config.toml
norm_eps = 1e-05
positions = "rope"
rope_base = 1020.0
rope_fraction = 0.5
extras = ["some layers without attention", "local attention windows", "shifted keys", "gated attention", "value embeddings", "a smear gate", "an embedding shortcut", "LayerScale", "capped logits"]
init_std_qkv = 0.0201
init_std_up = 0.0201
beta1 = 0.93
lr_head = 0.00844
warmup_steps = 93
decay_shape = "linear"
Each number is 200 + 30 x the weight over its row's rms, rounded and kept within 0 to 999. Layers, rows and columns count from 0. The size before them is the row's rms in percent of the matrix's.

# layer 6 attention key, 448x448, rms 0.102, rows 275-290, columns 224-447
074,200,172,192,161,167,230,210,218,252,235,188,239,193,171,250,215,183,181,154,206,184,185,179,174,226,200,210,184,236,152,170,151,176,221,165,205,169,166,190,213,173,204,207,192,133,234,234,189,206,199,191,215,223,199,200,249,236,175,216,222,162,139,235,200,247,193,226,222,219,177,216,190,183,206,241,170,200,211,196,197,196,203,169,188,210,201,195,219,205,202,195,258,163,188,230,260,208,170,224,152,174,200,186,187,220,220,237,192,190,165,234,244,223,195,188,135,189,229,191,198,234,203,179,227,220,172,205,179,204,202,170,202,150,213,162,197,241,238,228,192,181,183,203,208,205,204,204,207,203,228,243,213,215,211,177,198,165,218,152,182,220,136,188,209,204,195,216,131,196,195,234,232,228,177,157,225,229,245,189,191,209,247,266,195,186,208,192,168,159,219,197,190,199,242,187,255,217,133,158,169,217,190,211,168,221,188,187,205,162,197,248,162,180,147,227,139,210,194,218,223,224,201,256,218
081,226,204,231,140,223,243,236,192,196,214,278,173,244,210,191,154,163,207,188,202,218,255,234,191,240,223,220,228,170,184,209,233,246,190,176,233,201,192,228,206,243,215,243,237,186,193,273,276,281,205,199,195,240,195,223,190,254,157,246,207,271,192,236,172,164,182,165,188,198,229,224,204,174,229,174,186,229,188,186,225,235,198,190,239,186,241,234,191,257,223,188,165,191,170,217,191,163,186,167,237,190,157,204,233,164,206,249,185,218,248,209,183,228,186,215,206,203,139,205,246,214,197,240,185,158,180,178,189,187,166,213,154,171,220,255,164,181,217,204,199,180,220,226,233,201,215,194,181,203,221,223,173,136,221,221,196,211,172,195,261,193,178,209,204,200,204,221,227,226,182,162,197,183,187,251,203,190,193,161,230,194,221,226,159,232,190,187,194,222,195,229,224,242,227,225,193,227,165,211,134,165,223,179,195,292,208,289,167,158,288,158,214,214,177,195,186,246,212,225,283,181,186,209,199
083,197,215,208,239,178,195,173,196,163,195,205,232,207,247,190,182,174,194,208,143,187,242,225,200,227,214,207,211,169,191,265,180,176,204,183,262,249,238,193,278,190,222,221,213,207,166,171,165,196,170,239,218,183,148,187,173,222,192,167,155,212,168,212,238,226,227,171,208,182,198,205,134,194,191,223,231,238,192,204,207,210,190,192,183,134,242,236,223,208,160,229,208,203,207,213,200,231,182,172,182,199,205,269,220,238,218,229,243,166,191,190,189,175,276,198,215,191,196,158,162,193,204,242,193,171,211,202,213,172,161,165,189,200,182,229,182,202,179,219,187,212,161,184,277,244,222,198,172,231,221,126,193,142,183,221,217,192,179,214,225,210,243,195,201,240,235,211,194,204,218,190,184,221,148,195,176,180,123,255,182,213,215,175,256,202,201,136,190,234,202,221,195,114,170,195,195,182,150,158,241,214,210,196,236,200,170,155,201,230,138,156,163,216,268,211,218,200,204,160,188,169,160,218,188
075,200,172,203,218,174,243,211,189,161,184,215,216,133,230,225,177,187,195,197,193,224,227,203,213,203,168,129,199,180,174,170,175,141,204,167,143,177,135,202,226,219,205,166,188,203,142,233,242,209,173,219,240,197,247,196,167,204,138,210,184,236,200,178,213,200,231,208,131,233,206,151,176,219,166,180,206,173,144,202,187,141,221,212,190,259,214,188,217,213,204,185,175,197,150,169,182,200,206,203,245,207,180,207,184,177,198,220,171,158,236,169,255,172,161,179,256,186,198,224,166,226,203,222,174,205,211,242,172,230,175,171,178,139,177,237,169,190,199,164,184,219,198,214,144,176,221,146,162,228,208,179,199,159,184,213,212,190,209,198,254,184,240,186,230,202,245,228,204,182,176,213,177,181,193,245,178,180,142,180,103,213,183,157,263,226,181,161,240,242,258,178,203,226,184,227,198,191,142,153,161,141,233,229,177,182,251,223,177,186,246,239,189,196,191,172,165,156,228,237,238,244,213,248,206
085,243,177,239,195,174,218,191,219,211,195,248,156,247,206,162,224,178,184,229,175,222,177,203,210,201,190,199,246,214,156,212,260,204,192,186,236,230,198,217,232,237,201,154,248,214,172,225,195,237,203,223,211,183,223,220,203,183,148,226,203,213,163,225,155,167,195,201,186,198,220,235,271,152,258,171,184,186,221,198,209,276,195,163,249,197,159,227,213,254,221,193,232,233,187,255,177,211,208,197,170,162,150,182,233,203,194,220,169,216,184,173,227,160,220,236,212,220,163,203,206,195,198,189,167,177,175,156,131,224,182,160,201,170,174,188,149,227,144,221,214,189,208,230,187,214,197,191,228,231,229,196,207,149,216,189,237,215,214,200,182,228,184,218,258,186,235,176,200,160,235,208,173,175,194,230,225,119,187,157,206,241,189,180,223,226,255,206,202,217,208,204,178,233,255,255,186,202,129,218,176,209,272,195,216,217,219,224,207,205,263,162,230,167,191,182,221,208,235,323,282,266,229,237,215
089,154,206,154,217,174,211,212,152,173,194,192,177,174,204,188,186,242,200,202,177,201,199,173,184,143,169,173,138,238,224,209,169,203,225,214,174,205,234,166,163,159,213,226,167,183,224,147,190,198,165,162,182,235,200,218,208,230,238,180,190,197,212,200,191,213,183,217,183,220,204,169,163,202,143,192,213,202,201,182,205,193,149,196,242,159,211,175,210,188,241,258,188,174,194,200,177,232,208,194,217,222,206,122,208,176,279,194,195,206,242,195,213,166,195,190,211,202,213,189,242,188,194,206,197,231,269,210,196,168,153,153,196,208,213,208,231,210,215,173,188,231,211,209,170,218,203,233,227,256,162,196,180,246,138,213,210,259,226,143,206,217,203,188,152,266,174,210,197,164,221,233,255,192,205,168,239,232,200,229,236,224,204,208,160,201,181,194,176,167,166,204,199,170,205,166,187,184,172,189,196,184,196,181,143,183,150,176,239,198,162,213,204,207,160,214,261,194,182,199,162,206,190,216,173
086,189,201,194,165,193,198,144,154,208,185,167,164,188,244,186,186,258,262,163,266,214,210,162,256,156,220,185,167,200,188,240,224,194,181,234,174,234,223,233,206,180,207,257,190,180,243,197,170,205,195,168,186,210,188,137,194,207,213,137,177,245,213,145,147,250,160,168,182,232,165,172,200,223,149,202,178,211,181,199,172,194,171,234,193,184,107,176,192,145,178,185,176,188,201,180,187,193,183,240,240,194,220,188,201,211,254,134,210,206,185,208,233,235,207,198,184,209,219,231,243,217,203,204,202,199,194,204,199,217,221,182,226,227,200,198,210,203,179,147,209,187,212,183,190,170,196,165,212,222,204,159,201,264,185,222,204,186,172,173,247,189,180,220,182,174,215,206,198,217,181,182,238,212,208,184,221,282,239,185,242,180,238,240,126,146,200,245,215,221,197,215,193,152,225,217,227,233,202,188,232,159,219,171,196,182,178,208,255,178,174,220,243,212,165,242,192,231,195,206,176,171,166,208,196
102,184,179,250,166,174,242,152,204,198,181,224,178,252,213,191,170,186,217,227,207,202,220,219,228,223,186,189,203,249,245,203,206,237,187,200,138,198,145,258,221,244,214,193,195,151,215,284,172,190,257,216,244,201,175,184,260,210,127,219,244,209,181,216,190,230,211,196,246,126,160,186,225,224,223,177,114,216,226,182,201,214,213,209,245,205,260,249,219,191,188,170,170,245,177,194,188,178,162,186,193,190,164,247,192,205,176,224,226,165,173,233,205,224,187,173,221,234,192,217,153,218,193,176,170,155,219,218,138,167,211,233,210,182,264,173,194,196,159,131,144,182,184,141,179,178,231,181,209,206,242,184,204,212,179,165,211,179,207,228,184,149,165,178,217,222,213,213,218,231,190,185,200,159,199,224,152,224,202,178,233,229,194,202,184,175,220,245,151,279,211,240,206,201,189,357,232,207,170,182,220,219,210,180,214,167,241,136,164,175,167,234,156,228,218,226,118,223,206,251,176,189,210,195,235
098,189,206,155,192,234,144,219,220,157,208,220,135,162,236,200,238,210,207,191,222,221,161,220,166,247,208,230,179,198,190,146,203,145,189,207,193,242,151,230,207,214,171,176,203,212,217,188,162,173,174,220,181,159,230,143,152,219,246,220,184,227,187,192,224,246,228,200,184,166,218,144,239,189,167,215,224,182,190,213,186,241,236,206,183,265,201,213,168,188,181,220,173,205,198,215,156,199,234,187,175,231,228,174,230,180,169,111,218,180,184,170,250,155,199,164,194,229,250,201,230,207,189,183,216,199,226,200,209,190,228,210,192,207,217,194,197,198,165,149,196,195,229,200,171,200,142,214,215,200,191,133,215,235,241,143,208,239,172,155,130,236,221,217,209,227,257,213,218,174,187,211,175,194,205,170,154,208,236,220,201,243,136,212,188,166,203,167,222,229,165,216,204,186,160,195,253,186,216,208,206,172,206,251,244,229,177,201,217,251,149,223,196,170,200,157,177,159,235,174,220,221,190,219,177
105,205,154,184,128,173,166,196,170,213,229,217,183,215,198,216,167,190,229,226,204,157,218,217,180,279,187,211,230,180,171,181,159,246,193,187,160,224,182,200,211,231,195,201,196,212,209,192,191,191,208,205,200,208,193,224,151,243,180,203,183,227,203,241,161,187,212,199,186,202,224,170,265,178,226,215,192,240,213,203,234,188,185,236,264,188,191,156,189,111,171,158,262,174,190,211,218,211,169,164,188,219,187,244,231,171,193,193,217,236,189,172,160,208,208,249,168,218,155,192,245,170,195,194,207,193,197,190,189,214,177,203,182,143,178,161,212,183,210,198,229,178,222,171,197,224,186,213,216,232,197,152,184,174,227,245,244,251,169,223,198,220,206,200,263,190,237,221,246,145,163,162,156,221,187,207,177,165,145,183,169,221,206,264,231,187,209,200,261,257,203,192,201,244,204,247,186,149,155,209,188,236,218,168,168,196,202,196,191,216,236,220,176,203,168,193,178,249,197,178,197,204,175,260,260
106,209,147,224,171,178,205,163,220,230,240,195,224,203,207,188,239,219,229,208,175,232,188,202,194,258,204,215,210,201,162,239,240,214,258,247,194,156,164,220,213,201,169,200,182,126,162,226,191,211,217,193,175,156,191,187,203,208,170,231,201,243,193,214,267,208,143,168,162,215,198,159,199,226,244,179,199,254,179,257,206,235,166,166,221,205,163,245,212,268,214,209,199,210,208,245,161,226,195,162,216,203,240,215,174,203,195,207,168,188,137,213,215,157,223,198,239,213,176,162,152,221,226,168,159,196,173,224,260,224,188,222,195,198,190,218,213,229,227,142,194,180,252,192,163,196,208,250,278,168,208,247,199,212,169,173,158,247,268,193,174,181,222,186,210,148,252,241,249,201,227,184,159,154,199,185,154,184,230,189,231,204,179,175,224,193,176,187,156,207,166,196,255,183,189,264,188,187,231,235,246,227,206,219,201,224,252,232,182,207,250,259,244,172,200,149,181,247,201,205,200,194,146,166,238
112,209,177,174,261,213,205,180,185,220,214,252,138,225,221,229,188,237,130,184,204,167,208,227,221,243,187,187,193,228,180,138,200,139,205,198,190,202,234,239,240,273,221,160,209,246,197,272,224,223,172,211,200,172,214,186,173,192,191,218,187,170,179,167,233,151,179,228,241,203,227,146,254,252,233,203,207,202,211,169,176,155,201,220,236,200,195,243,155,200,250,175,217,224,209,229,189,200,198,179,246,175,192,189,151,210,176,205,223,247,187,173,164,254,229,169,207,221,173,204,163,214,218,139,219,228,198,183,234,197,193,184,199,134,199,173,193,202,156,213,217,228,203,188,212,229,145,222,254,181,231,190,124,208,252,209,217,203,180,225,180,234,155,200,191,195,173,191,201,150,202,173,202,193,198,205,139,218,167,255,191,174,203,161,214,211,222,162,178,130,177,165,227,172,182,227,196,161,151,205,214,184,143,233,220,192,200,144,212,241,178,209,191,219,230,209,171,196,196,236,228,248,196,189,252
116,220,239,177,163,170,136,181,188,231,171,264,159,211,187,178,199,241,180,237,226,186,230,194,216,218,170,123,220,213,180,166,207,179,160,210,178,216,204,135,186,237,222,183,191,189,184,176,219,179,190,220,138,153,216,214,201,205,194,156,202,197,173,195,204,227,167,240,208,155,215,200,180,223,191,216,181,224,210,269,268,190,192,184,207,192,231,155,213,242,199,187,263,249,229,212,214,207,236,195,199,191,207,209,258,156,183,184,268,212,208,243,140,164,174,193,193,249,191,169,175,191,179,226,196,190,200,127,219,199,171,202,147,160,230,230,191,150,201,190,204,195,244,254,196,163,181,223,191,237,172,133,234,245,208,198,185,231,206,193,190,202,205,205,188,193,202,165,194,125,155,195,234,185,174,173,199,143,248,172,222,202,156,172,159,158,175,205,174,217,212,214,221,213,165,235,172,193,160,152,195,253,209,225,200,169,226,233,196,233,189,154,234,195,230,243,209,188,163,188,242,239,213,207,226
105,186,211,141,243,166,184,214,231,160,201,204,150,239,155,215,199,203,175,214,201,207,177,179,208,213,151,263,231,234,198,264,178,201,189,161,170,220,204,194,214,220,249,214,176,203,254,221,193,216,130,230,166,222,173,254,202,188,155,197,174,153,184,159,191,194,247,159,216,264,187,190,199,176,165,190,262,148,232,168,139,161,217,205,210,208,183,239,213,185,177,165,264,232,174,222,252,211,153,178,239,191,255,238,182,201,219,220,176,194,188,219,214,206,286,218,209,199,190,221,162,187,120,188,232,165,281,231,205,149,230,231,183,220,156,185,128,218,201,237,218,221,170,191,213,195,207,212,227,195,192,218,187,182,190,196,211,230,207,152,224,179,187,187,189,193,205,215,228,208,156,224,174,176,160,171,192,212,169,188,180,222,166,193,256,216,196,213,205,206,191,205,192,213,216,184,237,181,247,187,177,203,170,232,185,222,214,221,164,158,242,187,235,251,177,180,155,190,242,165,219,135,213,265,241
112,175,181,218,193,165,239,182,197,201,171,202,216,117,171,184,169,205,161,211,179,208,169,190,193,215,169,163,214,134,150,227,149,170,194,199,195,222,214,210,199,214,179,216,217,173,190,223,209,209,234,223,190,215,232,164,141,183,238,244,265,232,193,179,208,197,191,190,170,205,203,120,174,224,198,231,261,146,192,227,214,229,172,229,195,210,188,238,195,187,71,246,190,215,192,136,199,168,222,211,160,227,206,207,216,179,272,205,204,188,208,171,134,177,227,195,242,173,221,172,221,216,211,208,193,264,150,180,204,258,158,199,217,249,215,177,208,238,181,166,175,239,195,232,240,203,173,171,240,189,197,174,256,221,242,185,197,231,199,224,218,196,165,197,188,188,217,201,173,249,206,190,137,187,184,255,212,191,155,155,189,194,177,257,168,152,189,186,185,181,208,173,222,308,260,167,153,222,196,179,148,189,195,218,207,173,210,196,252,134,234,192,235,173,203,212,226,249,182,211,244,209,188,221,222
118,198,208,210,212,190,135,168,206,145,153,175,206,162,228,182,232,178,276,174,225,183,219,240,165,176,188,233,192,251,177,202,206,208,162,176,218,216,226,234,212,217,175,204,188,217,187,163,106,246,220,222,206,214,187,181,210,169,194,194,150,253,201,198,194,203,203,169,198,147,193,163,205,215,197,165,208,186,222,195,174,244,197,189,217,221,188,209,191,191,200,207,181,198,245,202,188,239,149,239,216,238,220,193,189,155,169,181,285,220,208,208,147,194,225,233,203,191,169,188,199,198,244,231,202,172,163,197,216,196,193,202,200,106,220,204,212,173,154,192,171,191,193,194,179,196,189,186,183,195,191,217,192,154,189,217,175,219,127,223,187,238,220,177,245,219,190,198,145,215,222,167,244,189,186,141,189,177,149,225,195,140,166,197,177,201,172,217,194,166,226,206,191,186,166,235,192,215,281,209,202,227,157,156,239,180,229,225,237,226,168,186,213,221,226,178,223,179,212,190,162,138,202,231,136
# layer 6 attention query, 448x448, rms 0.0994, rows 276-290, columns 224-447
087,237,179,209,212,211,195,189,125,178,251,156,247,196,200,179,160,206,207,212,190,226,219,234,218,246,230,272,224,208,178,224,230,210,174,193,210,262,174,197,197,249,172,191,243,203,164,127,226,228,221,253,203,207,215,201,221,179,148,211,225,200,164,159,196,217,174,264,230,209,171,202,205,157,234,177,195,173,158,209,169,233,229,200,209,185,180,203,188,183,154,207,240,173,212,268,184,156,206,176,172,190,173,255,247,182,191,208,238,173,183,174,200,219,212,210,144,220,185,194,209,215,203,183,235,186,225,152,200,235,176,197,218,199,184,221,220,162,223,169,199,157,222,234,254,166,160,120,247,195,271,225,166,159,211,218,225,226,175,189,155,227,163,182,208,220,210,206,181,165,244,209,198,216,218,234,195,153,173,180,248,190,219,219,173,147,186,232,198,166,152,212,212,227,219,185,230,206,207,226,210,157,227,202,178,204,174,191,196,183,271,201,191,157,173,182,207,225,215,224,144,237,237,260,209
073,186,251,210,199,160,171,207,207,193,192,179,223,246,253,213,203,193,225,219,191,197,167,217,266,193,224,227,203,216,191,163,209,174,170,184,178,202,204,176,198,189,237,173,176,167,182,154,248,186,161,204,246,193,212,242,232,206,202,208,200,229,176,186,205,151,157,228,195,172,172,185,193,206,213,227,141,189,204,224,225,178,214,226,223,199,151,210,174,182,208,221,234,233,221,220,265,265,253,227,176,192,183,181,198,172,217,187,138,249,188,197,167,175,186,181,201,237,270,216,233,252,196,216,254,226,197,215,167,166,150,223,228,213,210,232,210,213,167,254,186,275,236,241,187,218,241,175,113,177,177,144,226,258,128,173,215,209,180,183,207,233,234,253,215,155,180,231,193,169,221,222,176,194,188,238,239,203,277,177,223,185,184,186,190,162,165,212,249,204,200,163,155,207,183,225,179,186,205,220,183,175,179,162,220,188,228,143,173,224,174,174,183,196,215,258,239,177,136,151,178,240,237,191,199
084,223,208,159,216,196,255,218,213,216,198,173,237,240,183,174,215,215,177,189,188,212,125,254,178,211,229,234,187,251,150,199,237,228,232,161,241,192,182,204,183,261,121,192,225,147,137,249,174,217,208,226,203,270,215,151,222,192,118,241,163,219,162,221,193,216,182,166,229,198,158,213,202,200,176,218,222,229,224,246,214,216,191,272,211,224,214,203,197,199,179,198,187,180,194,203,216,195,220,179,180,174,175,160,190,202,183,180,210,206,217,228,180,222,166,220,143,218,175,185,183,180,162,198,224,176,213,171,226,154,169,193,192,210,173,187,206,187,178,207,238,212,199,211,208,189,200,209,212,196,225,197,218,199,175,138,251,170,206,165,222,211,200,167,199,194,185,232,207,192,196,226,209,201,184,183,155,151,236,187,192,210,211,200,165,204,148,244,197,180,211,205,183,186,197,176,198,200,185,214,217,185,163,296,219,207,220,222,215,215,252,180,214,210,155,155,229,184,208,181,181,194,172,209,221
090,204,213,202,209,179,185,220,195,198,237,201,237,212,211,190,182,212,179,249,198,180,170,209,213,222,177,175,219,182,135,180,204,214,217,210,249,234,181,198,208,193,159,165,185,226,199,202,206,166,177,168,188,188,191,242,236,186,189,180,206,230,166,206,190,210,174,228,242,133,214,225,186,217,128,248,217,196,220,187,219,262,170,184,182,250,186,160,171,233,193,243,238,218,196,238,212,194,233,242,207,189,219,220,211,221,215,186,270,233,233,195,191,185,204,215,181,188,196,187,205,234,195,220,173,187,269,190,220,154,169,222,187,176,199,192,190,187,222,229,195,162,249,172,206,208,218,242,259,210,214,188,247,190,144,138,238,200,224,216,190,164,202,187,222,202,242,195,234,203,144,225,165,168,193,208,138,126,197,224,204,235,191,201,211,158,189,236,209,237,183,145,168,221,116,197,215,219,221,224,172,179,162,209,182,156,195,270,179,167,234,209,247,110,185,202,233,163,187,193,196,178,184,232,206
093,202,235,176,235,228,127,189,194,181,182,157,231,171,179,230,186,161,229,170,238,246,195,178,181,180,227,208,182,199,224,223,155,169,203,206,165,130,234,167,197,234,211,195,247,214,182,191,183,203,208,205,199,193,218,165,172,224,202,224,173,191,249,188,193,207,233,211,144,219,176,171,219,222,184,193,155,219,179,214,187,194,207,193,231,183,223,185,192,203,236,202,134,162,232,197,177,221,200,187,198,257,221,194,253,192,198,176,157,191,234,188,152,162,139,176,246,220,192,152,239,176,220,186,227,216,150,261,232,195,141,215,189,211,141,297,172,189,135,163,193,220,173,224,216,244,161,232,129,227,160,190,145,163,214,211,149,231,238,173,185,190,208,150,198,225,185,230,207,181,180,209,212,166,159,184,171,254,234,192,299,194,157,198,202,186,198,184,148,171,196,196,223,183,185,175,242,195,212,174,232,251,176,217,200,235,167,145,163,214,160,189,199,231,157,235,200,232,242,207,242,168,235,147,186
090,233,188,178,222,232,176,212,220,166,240,147,177,203,212,215,227,223,202,194,233,200,213,202,193,176,236,222,206,216,209,205,160,214,212,175,174,194,222,186,198,185,234,215,205,221,213,240,173,246,204,229,195,208,188,163,159,216,213,197,226,228,186,214,216,179,205,200,189,188,249,229,229,175,233,222,146,207,239,206,214,173,174,179,209,209,171,230,213,210,226,202,202,212,168,174,173,169,190,187,177,153,205,203,215,147,220,239,172,222,218,168,196,195,232,177,249,184,202,226,229,177,210,223,208,278,186,187,170,225,238,179,239,208,184,175,242,189,206,146,200,170,178,172,216,186,214,249,163,178,180,219,198,205,165,253,138,187,206,184,235,160,214,216,187,184,219,221,176,181,229,140,286,177,210,187,230,268,195,232,168,191,187,206,166,208,190,158,242,195,213,250,172,229,263,186,167,182,185,213,210,229,209,204,202,186,184,173,205,216,167,238,200,197,219,226,169,200,256,217,188,209,187,184,161
099,237,189,186,242,119,159,255,169,199,179,219,193,190,200,213,209,158,172,177,171,209,195,164,133,182,190,201,257,183,180,178,190,207,169,242,200,252,189,202,140,190,186,185,201,185,187,186,185,220,201,170,230,132,164,157,161,168,212,168,187,167,195,215,193,217,206,190,188,240,202,213,195,196,240,180,219,199,198,166,154,210,213,222,163,204,166,216,196,202,124,150,194,261,238,264,178,238,167,200,171,201,223,167,241,127,176,239,243,188,190,164,168,171,190,166,179,196,207,198,170,170,148,162,214,213,202,189,201,168,230,187,221,176,177,226,207,222,211,215,213,146,192,241,188,250,214,176,240,200,194,196,226,192,241,224,241,175,201,197,197,180,238,215,236,206,177,193,237,225,170,174,194,277,182,203,176,221,206,257,200,228,199,167,190,203,216,186,180,218,207,184,193,209,279,167,148,224,226,207,186,205,177,231,189,214,267,223,174,188,138,225,257,195,209,190,172,204,153,167,186,172,140,161,201
099,179,209,271,189,195,217,216,206,182,263,218,209,172,172,233,211,173,198,208,219,234,232,224,207,198,143,189,203,222,148,218,230,210,176,184,217,196,185,265,241,150,243,206,227,161,201,174,201,166,224,216,188,213,195,202,201,204,159,200,164,173,197,229,179,196,196,197,184,163,202,233,189,215,209,173,168,207,152,164,146,162,230,179,194,206,184,170,241,235,236,183,233,202,216,180,192,240,239,163,178,212,211,176,165,185,240,237,212,221,208,198,261,183,187,216,207,179,214,176,209,193,224,178,199,179,241,167,169,197,161,215,199,196,243,188,227,235,242,202,222,196,215,227,220,199,207,175,202,173,232,177,202,258,135,216,174,175,195,237,231,175,172,169,184,226,201,187,216,166,143,254,169,235,230,246,199,220,215,264,211,215,173,204,248,245,241,190,174,176,282,180,216,203,198,223,164,195,231,218,225,210,196,199,216,187,199,239,215,173,154,180,203,180,246,172,259,171,135,171,186,216,201,191,170
097,184,193,204,173,177,226,216,199,174,180,213,215,175,229,228,213,258,220,168,243,216,212,179,216,216,196,211,209,238,202,223,211,192,178,185,172,186,196,231,178,212,205,221,256,173,214,189,119,178,244,209,207,175,224,179,131,177,182,160,203,177,169,209,216,193,193,246,198,249,196,182,193,199,197,237,180,182,183,195,195,158,222,196,185,215,222,171,223,221,246,230,181,166,199,218,211,241,233,145,252,235,172,207,180,199,185,198,186,237,177,236,144,190,195,166,160,155,228,213,191,182,244,195,208,193,191,220,211,180,238,167,220,177,190,172,184,182,164,236,209,211,194,172,172,176,209,238,182,154,194,200,213,204,199,252,236,145,246,151,207,162,197,215,140,246,164,185,185,245,160,135,213,230,243,191,206,216,192,195,262,169,180,199,230,175,212,223,155,195,199,266,172,207,189,243,202,189,177,218,261,167,219,192,242,212,219,203,225,171,225,249,198,195,208,172,170,212,193,225,272,198,214,211,212
104,256,211,112,167,188,243,217,142,265,219,183,171,204,182,220,164,192,154,235,187,189,197,192,165,218,196,177,163,250,217,216,224,190,210,213,204,178,223,225,198,166,189,194,197,166,174,218,159,216,161,255,169,214,181,219,192,208,192,164,216,207,195,245,187,163,237,224,174,133,231,173,249,123,182,202,244,166,214,162,211,200,205,203,206,163,249,184,219,204,161,126,215,178,173,235,193,221,210,178,210,175,263,211,219,236,211,152,209,252,221,258,234,157,139,218,175,191,187,192,244,198,224,135,207,215,181,171,190,221,189,145,180,215,217,199,260,222,159,212,212,229,158,191,283,223,195,182,151,204,220,244,156,199,139,187,218,211,251,177,207,240,187,174,159,190,211,186,162,212,235,200,222,175,208,218,181,266,206,189,186,235,194,200,261,199,191,206,178,143,188,188,170,202,183,204,198,239,205,170,173,225,195,187,207,220,222,200,173,210,203,192,187,190,129,218,229,202,186,242,158,149,241,230,195
109,184,228,211,204,197,181,220,189,193,174,170,166,220,159,229,233,198,161,125,227,239,235,202,160,219,222,251,184,177,194,208,155,215,138,198,214,228,175,246,144,192,187,203,205,175,228,168,227,158,191,212,199,220,209,168,221,199,217,199,242,155,246,257,201,231,180,187,215,225,215,234,279,153,164,209,247,234,202,208,165,194,215,146,193,207,159,227,186,211,152,168,205,201,239,256,207,198,163,199,185,223,146,183,213,235,198,224,202,246,165,182,186,207,178,198,192,201,207,228,182,210,195,178,220,126,231,155,188,212,242,170,192,174,176,200,187,222,263,205,200,156,197,254,143,189,206,181,241,203,179,255,131,191,201,215,193,256,214,220,192,218,177,230,175,225,194,206,207,217,196,152,252,195,229,208,199,199,201,248,224,188,227,276,187,195,262,237,221,198,230,114,264,235,222,168,204,223,204,210,203,208,207,171,176,202,198,189,244,243,265,231,190,183,173,216,197,137,179,174,186,219,179,170,190
117,183,216,208,129,202,238,207,172,221,172,170,234,194,179,238,197,211,264,206,208,188,227,207,186,238,195,219,167,234,214,275,234,210,171,139,216,219,253,188,181,195,188,214,235,183,198,146,188,185,207,258,235,212,169,236,222,196,188,189,215,178,193,224,212,208,153,194,184,213,219,203,249,190,158,167,243,189,175,168,209,188,194,223,212,209,202,204,199,184,213,160,175,185,130,209,218,219,195,243,184,177,181,189,217,270,201,195,218,215,163,194,224,206,199,181,148,173,231,155,236,190,188,180,234,197,216,163,171,195,186,121,211,240,229,218,186,160,156,178,199,177,185,180,206,191,130,180,197,177,119,237,202,145,210,180,172,220,189,199,167,188,184,239,182,206,213,275,143,197,234,148,200,210,190,236,209,142,237,206,283,132,172,197,225,214,179,180,244,171,163,170,180,202,182,193,153,174,164,209,212,218,247,240,190,216,204,194,181,200,187,177,156,261,191,202,210,234,166,200,184,199,204,245,194
112,221,214,230,193,261,204,198,229,227,222,220,216,158,200,168,208,203,136,194,185,170,212,266,212,232,164,220,211,246,202,205,238,157,165,185,190,198,211,180,179,205,253,208,189,191,195,251,284,219,264,202,214,272,227,164,237,155,152,205,272,225,208,246,160,179,190,161,208,173,236,181,182,200,252,215,244,215,174,181,230,198,138,166,184,215,207,186,217,179,156,252,149,234,180,170,200,250,215,239,231,157,240,200,240,195,212,163,187,266,235,158,237,294,237,251,220,210,212,227,200,218,220,208,172,249,230,179,211,242,204,180,130,175,190,237,218,253,167,212,169,149,143,250,182,171,201,213,222,150,206,186,213,177,233,189,193,241,222,214,217,194,220,200,182,178,200,193,200,171,237,190,190,172,194,244,197,191,209,179,187,117,198,198,229,229,171,206,178,223,189,200,177,191,194,167,170,194,181,212,181,172,156,192,228,211,166,219,202,166,221,276,204,230,222,269,169,212,216,205,179,219,211,229,186
112,186,186,254,191,143,179,195,175,208,204,159,230,214,199,194,242,186,196,240,219,185,223,230,171,207,189,244,257,194,192,202,152,234,202,201,175,164,182,195,231,228,267,168,219,207,179,203,180,193,200,202,236,224,218,153,209,219,197,229,191,194,182,220,218,180,183,153,156,174,119,177,230,208,221,210,187,215,227,200,236,229,185,181,240,174,177,227,268,186,186,262,180,199,184,239,146,173,208,196,222,159,205,237,204,206,182,243,209,237,197,159,196,189,217,191,185,212,207,212,230,240,169,222,202,187,197,267,189,184,229,214,226,172,244,181,226,260,203,221,236,198,195,222,156,205,191,198,172,224,187,177,272,187,229,206,182,126,214,200,134,171,184,198,188,119,198,173,210,212,200,231,183,236,225,205,200,172,204,209,180,202,238,145,225,150,216,190,246,168,221,160,203,205,221,198,208,154,216,247,192,203,152,209,228,190,210,195,199,210,223,215,129,186,197,203,172,199,159,202,233,202,215,178,208
112,174,213,204,172,235,215,220,214,205,174,152,215,168,203,156,186,257,228,195,171,218,223,218,163,228,244,247,183,270,154,225,163,174,181,239,194,229,132,188,217,193,182,208,183,198,172,188,206,190,203,178,202,215,211,221,217,226,170,198,213,221,181,182,185,192,219,287,191,174,214,180,224,170,183,194,171,172,219,196,188,162,166,204,262,236,198,202,237,178,196,208,197,153,221,183,188,229,219,207,225,166,246,223,206,248,203,145,178,236,154,217,229,128,151,162,203,204,190,172,163,210,198,176,166,243,204,185,216,193,278,256,190,198,219,227,247,208,193,167,184,209,235,175,196,185,182,221,232,199,233,104,202,186,208,206,195,193,232,212,185,207,246,224,205,146,218,189,169,219,214,179,219,212,191,220,235,179,231,179,213,160,207,144,193,197,231,157,184,129,166,202,203,163,179,236,222,247,225,191,168,191,205,209,238,211,186,222,225,227,204,203,166,169,221,190,237,230,220,207,246,146,201,171,171